{
  "vocab_size": 5120,
  "norm_place": "pre",
  "qk_norm": false,
  "bias": "qkv",
  "init_std_qkv": 0.0471,
  "init_mimetic": 0.5,
  "weight_decay": 0.098,
  "lr_head": 0.0132,
  "grad_clip": 0.5
}
Each number is 128 + 24 x the weight over its row's rms, rounded and kept within 0 to 255. Layers, rows and columns count from 0. Numbers have three digits each. The size before them is the row's rms in percent of the matrix's.

# layer 5 MLP up, 640x160, rms 0.0929, rows 617-639, columns 80-159
098:159142124111121103144156112104122123134084119075138132163075129125164129182208102121158171099147124116146143124113133134165113136144089112098138128143110148113146161151129147126151131160110079154097132146097136158140150154134092139157156144
104:129105124143118177125104177127086116119124085116104127125144126138143100174129136097146155110157134088138160123159115137178149123137146132155163144159159147156127137131158103110143105124093131118123110144086101112110185091129129085104105163
096:135141121129143113137145119128134115115117147132179148090151089141150101119167157158145120082115115151098094067111120170124122153092124129109119134131179142095099146149114143116118109170132128084122101128116185131145121161127130157125106124
098:112151094131142147122156159127100148171107148099109167145086108125183110167119159075130134154135158127095129150142136198152113144116100128113136134131169114108141112122079121117146116137149180127122154113120104102094103127114133115140142133
100:116140131144119140138123134154119173169145112183122150105120126159112114131115173108141116116144147171134093084128129123136112114192160157124167108142138125106101121161126131142095090152106152120138161111121167096105106147118119116152115123
103:131106142111145069084105121139146126089170088117112124103203117155116103152123126134142069140137111114106127130100108078147148146091120110168106106136113096152157100153132099120112142163133112123144149163136116139120159115159134144105154123
106:129122174131171162109160110166136117150114162161089120145117187123117083082101133136097149102126139162124132127162186094150159189141126133119122155093119154175104108146131116134112114161149117152185090104110114111121155089122159094106125115
100:121147124124125112135146155065145158143147085120113158146136100114142166102118126175111081102121109138161146133155163112095123130133127180106131128127115120096130146079105151110102168104149140171126142099129127099143158130113164085142145083
098:163194131117155140127113120125127104170124125125120131126171147151094130139167132069111117136163159143127158130172127119115113131140115130188185121126141144182151109099132068085110138165126150148178081118113095125142113113149141114115116090
100:139149133147113163119135187114143147122148142090124086160131107135159090126138117137108122099130076162125119146115136095170144106175119124098115111137170100103170152095126155083108158100123124132087141127088150117153119150114112111155124167
093:105124168132150146195085123128104128125157158150141080098119130122159172164092091152077105136114109149139138167099159102153122127070127110125141136126120099109129112121118115128116154146155113119142128146144141125169141112095134089122091144
098:123104143098145130092098142121098061143094153149131152156129114182140100129153121128127158150120095141133081156169145139133148117118119130083090120135137171138118167110102154098121103148157101143135084107159110125114169121126135108115121102
088:111161121142092175155166099096080151110175119162118120127151141134162140156122147184157164125117170107077124106100088119144080129137141084071162117150115176128159116124127136102138140140154130139122160153114147133119118113153145124126123116
096:105099115134162112105123116126106192109103136099116140092097135143123160127129131110130121111084149118132132088163119151125125119135131126148157127171128160153136116124119122123118113140100145082143122124156073119103114131120113132094148134
099:130140180185120125121121140130189116120129145168143139120139139156131127156142144137126146097136122095112115140122177154144120104120118150121085122125132070140132139113147153160102095117089155138104159096142112164139172129111110142064139150
105:070138158130145064111126093151140129113140155137130149099129114090098134136173150167108094124108125136153131091123081120119155106117119110161122144120163088115102148120142113087104122139151127137141094137106106103129170120133096092119155120
106:111121113156135107135102145123141149096115158139168143140144118107159143168121154139149164103095115070123154128125117095131150131150122113123132121131132118097123130093124100114130150090096110106107142122129173153140127130102145146159152125
095:182133161120110114092115138118092137159092178136156099148126092152137143121110172143175146118161116130122140141109130111157117140102119131111109151138154126141138173133119122102144118119142162159156119146124125140158147108127119083115177135
100:110118138132152133136150086074130148181126116125174091152160164156056118132116165142154161167157126150099097141088141133121136130137149107098122156122183157115137133133124113160137126104075181149117095138119135080085075152119175158128116129
095:136115114111099160104149118099109135115154091088118140110168131098119147145115186158160105158128135122080124160094098099155096140123149116131129146138137112138131122108144133101138147160108133108124159153138150104079090138162124150140134154
100:164123127124131110147126096084180117117144114142119158162097082136117175125139157114134135118139139103138149184134114140127165096101119130122142143144175137138143169074113125126144086124136146138172162078128157104131117172126154108132152133
104:170132115127094118137153111132135115148069160090123148114144180094182103132102103103123127152115116158109129079117125137125150135121114091105132155125112154095085144120109179113103142138145102195141165129113122077131134123132102118173117117
094:170148131156095165150134138163105108123107071127139096149134086195097123130128093184135113068147126138153142124108155126144105123144119112105117112135160185136169105138156112121124164073122159120124114080107108129120069139121133130143128130
# layer 5 MLP down (transposed), 640x160, rms 0.0852, rows 617-639, columns 80-159
100:141147127111139122120082084093136118153149123109118105155124120140144135140110120119132094118123139121095109130169111152155191133114074145128138139159131117090116177132147117106147129156121135147134127179127120124123109158186151143131127138
105:140085094123107145140129144101128136091113131147080093108156102116114111160098128149120129160159095151107175141122124122131078130129191120153081132131112140089141083143106135141133146082083137129144115138094170143123124047134125086115135138
093:165123146151116159123084166162134085137144139095203112128151163156124118115142150125159146098126143132112126078130120137105128171139101138103133104158121093141094155119127136092135101147138091159103139115079116142148124157143157136132147102
097:087094149112119119142158165156131083138105114107116097123122113103127156147168146129136149127161115130129134110137093133144108110126184158103126079110093161176156174157145154107114121167136106128099122102104093158145137181170138107135117148
100:136151152115130176117161124184133066134149128146126135120133132128117182159097105097139148118138152191146143118142138118201131142125142130076140122147140146133118169117114086186144095136097149104139147076113093102091085131118128124117146127
104:112133136137120163115140144131147133131145131132151161110129153116128128161128161099121129148149174117100123139119163147123156160117119106141124054118114133130136136132130100168113109112099169107145107113163171144099124072129121119106097144
106:114135129139140134163139111120108123081150161154142134154119122115149099114090098120100118133116083070156139166092150119082093116134161095100105112125127138112175156092189128127075115107110105117156122158145121112100107126135126125141106101
102:115118162158134106123151133112104107161161139120141149167135126136137146085126111111128055131159142140174184142075144091086146129134148155124121161156093133125135149126134128114101142132149099157158113129121159136144140148092157100105144169
101:137113130126173140171123134091137142137118118160094089126124122178152107124133167176075140172128110144194126157148107137109105145098175096118120119126111156146104118137123120118133098097099141106172121105087127145201146121076145083127109115
098:147164097116148130128136136105122132129128117090094142175172136102139108132098114108130131134147138111144154142106155106105154095129034090155127102110128140112150084127122148131117147123135115132132120138086150165112150096125118109141161133
091:113117154118097178134135104126130130168118107144100097143096100099140158159067152115145095108104080144133104090132104115098147101071148131088129124136117137103118154144146130127147143126120162140100123206126123118107126170144129111145095125
098:125139180163142123135104151176124111140122156110132123142127167106109115094171160101128106114149131134120133121127122132113132114124122129121123167146124120087115086085130118106112146084113121148135126173112133109120111104105169126116091132
088:162098156123159119183139146100107106149133140088132167132075124136143118130126119156148112113149118081134115164113147133166141157147087103132108141094082119120116131117093128118136118125112137110145144160088149117133121129109127122105086163
099:111125096130104114163142149147123138135116117148121135133143098146157159140103091139133134142128096116100098162180133139095116137126056132116077129143103153112127156122117116099144091154111115157125121130097159138112158071135075134117103155
102:128144142115082086143124175115162190126115139115137141153102126142143124130118125152118167170104185121126149142045126103093139098113205146166116086131194145136166138150085152134127112109142143158126126110086136164122126117127143122134115148
103:118187137165114096095103134096132138170148082153125106118164156107143152135134125118126142142099130140134132159150113157067152136146176144148080106151164113132107153108151114127109117167098111178140165117131106102111149120152101143108096134
107:085145119121141090136176096121132136159111096116148086076104161139147129094127133139142132067123133153160108140130124103122130097121088093145075098120118131118163113178142116131105103126115138126098102110133117153129147104161135144188096134
099:097121164118129100148146111194171134120112130141113164155135113115149105121180105136096081115136133195080133109146137123089128108119129114110100122138126151125139120108159161132104126103142121148132122151114117105147148121110135119129122154
104:169210075127160119161156154122129149147131143137126132181157073139152145078130087099111193149121112162114129151137134118100122097123105162143127109133136131100112126089140108122132125120125186127163088143116168122148105179160143100133174142
094:121137083129115151129134139131131139127116121099191156176108088104139127146120114142130138105105113097116130118157112115120126093124085144149073130132113099138163122130117119164110098163142111086120142079123130117082093133159088147102096110
102:107124129171135106167136115111104088133179121114163107123140119153106082132111120114104109107147145099088133107134107147118110119113140128099134165117101141143105099120113120137127090104120135158117143078135100110171148185121127125137163115
096:102134109109158104143106121127103126114139120105080110123116103153146104126126143106104127114136106115138111109138076125131119135120083101099159106083120152109143130140115130098143139166116120114151170113127147134152117131094148149087129088
097:150126110127112127192084129128114114151114115108041146121109139079145164121093100141148147116098121130152138105138117088149116146140133116139143159144097089147153174114113125115134146152106128076124120115131138137122095102096110154135114132
# layer 5 MLP gate, 640x160, rms 0.0973, rows 618-639, columns 80-159
106:128080134139122099096115116143127114143160100157127077118076092080108128120148136184115176087147151133115116149128130170153139076138123143144121093170151115135119148147097144147123140159126120124101170152125112151109151114095176129103096152
097:109124118131107110121100118111132138155114091127105117143110129144140165148132115118091115089088125179143126110138142106145158135158145155130115148111136102151103153099084129163122129111134120117154140167133112149130163135151154131140118146
095:099077084117150108106153085159135110165125102143140140131138132119104127114134087140109150107096116094092100153157149150124130133145140106118136099142131130092140130141177106156139123096115127120120187113131128119109139103144127152136179128
102:070151117107101145116092146116099153105115165160108145160127084160088113082121096128114105140114163103203125138171090110132149133118108149166120115133128145105126113134115155128109125133122128149129125138119146102105120176147149142141147124
100:130137127139121172090103110112162136127138134095156097155110148163126157175130117132107117106127092111127126132122149117151136128152196102135128121143139107137103125146112130106141170120132102171122138134153175101150124138156118135121134129
106:139146094126119076116116144162113104093162145116110145130147144159137143122115112107114115152075132121092132126111151133151061154119105105149130115147150102125078137142164141105176122109111120136124129124118131089158153137192127137117104107
102:152177121157095136083095147158116119128155098116060093127099075129116133059128113107150158136109140091133130163148081142120113136110129151151121104125103166142106126140132130102103117146150106168155156124153135140124134148137133122124125117
100:132060131130141078160151127134139091097157149088127158077117122156137117098128118153115128101192138111138113147128123119143136135161143141109117126093141142076104126159155149151091136123131163132073091161104109124128153130150131125131129146
099:137156124157109121128114089177135134113113075122104148159148101103117174122173149161099104113138143127157116170129113140118152131137129110106126131127146124115154114161130142113131120151078153119110135143125129126157132168117122088146133146
092:108162108184106138127138163191119113141093104126133124111144137143130108144123120118118114117160149125110149104121120091164170102184114167144147139126103106173161112125159126119181160109137117092102107092152105153111131172121109088101134120
097:125129111147110102119153116157164138173107109124109114118123118093141145153120173182126130102100136096132109115111125146139129152081084152160124097119152119149148145121109147084142133106156112159135150067158089145162137175093121118116122131
088:134161139123141077106051163107146117147124126167095135123126096105133175104152133131101138129131103172088107092100134117091120125122109162120136121136169156138139139141129132123094127120107174129111142128115117137150154122102115147093123114
096:097120076144115117172108110096118109117126120108068105148108144105163160115118123135133101159096124138154131163117158106110144132186149128148176132116104144129108121103123124129080156148123075153135171126178135114147137147153106151106156135
100:110090134138126119135067107125146092150178122131085171139132137148156148140135088102112095115136169098109089102098145095121114114138134122154101113130142129165117063085103158130129119127123156160116163126118139105156134163125102090125143127
106:151129130127104108102081101097118173148167136153117143065163174124143133148133134128139104163115146129112197129106146142092148157102123134114121132128129135170140144136151110125112142154121143131096114115099108140165133173158140133117162123
109:101131092117107114120127104138163095172126147156144121163140061145112151145136104120112094111105143135137101158110113149116127159106148133082117144107110087123102121123097124124124108151103133145117114151160094134109071153134147118095153125
095:085181113115163119105111128111126109129130114083165098137130164125171130144163113166154107100134128142141122130082139101127126112164131100125149088106148094127094143100136102102136119132136158182139157101160124142136110140122088163145157112
101:137096116124125126134142125146126104149151122134162121063121114127140142129165141091136138126153128155140134129124139133158139099109124107093144133135098144113125084175117101129176107145125094147100174115096164141152099173100097125132104128
098:125098175113145143125113096105118085108114125135096143096136101133180110093147147127142089148153119139121123088138122152149113131110143127111094120138170118163160109135145118118127090157143131152131116182126133160104120144134157139127116174
097:103101125125098098087105093120159194147131131113132111136129168126167140128126142143126140145074123153116136092096131083136136110112145123098119151173204122113146152177129122122194129133114126107133119124151168131152131130150127113138149121
112:098161148143141150120100130136144138133165149149131142115134093148137107104123181082133128072162155114120113145132126140113107178121132110131150120088159065155128116115126138097175109096104114159119100131108131102164118136132155118124128144
094:112076145169113094150123101151146148147124135113104133130117114129149165117129124102132114123140106171108160127147157088123055120113110109106139066127116152129128081143119070136157116164163105181135153105117103114144143145119114132118117083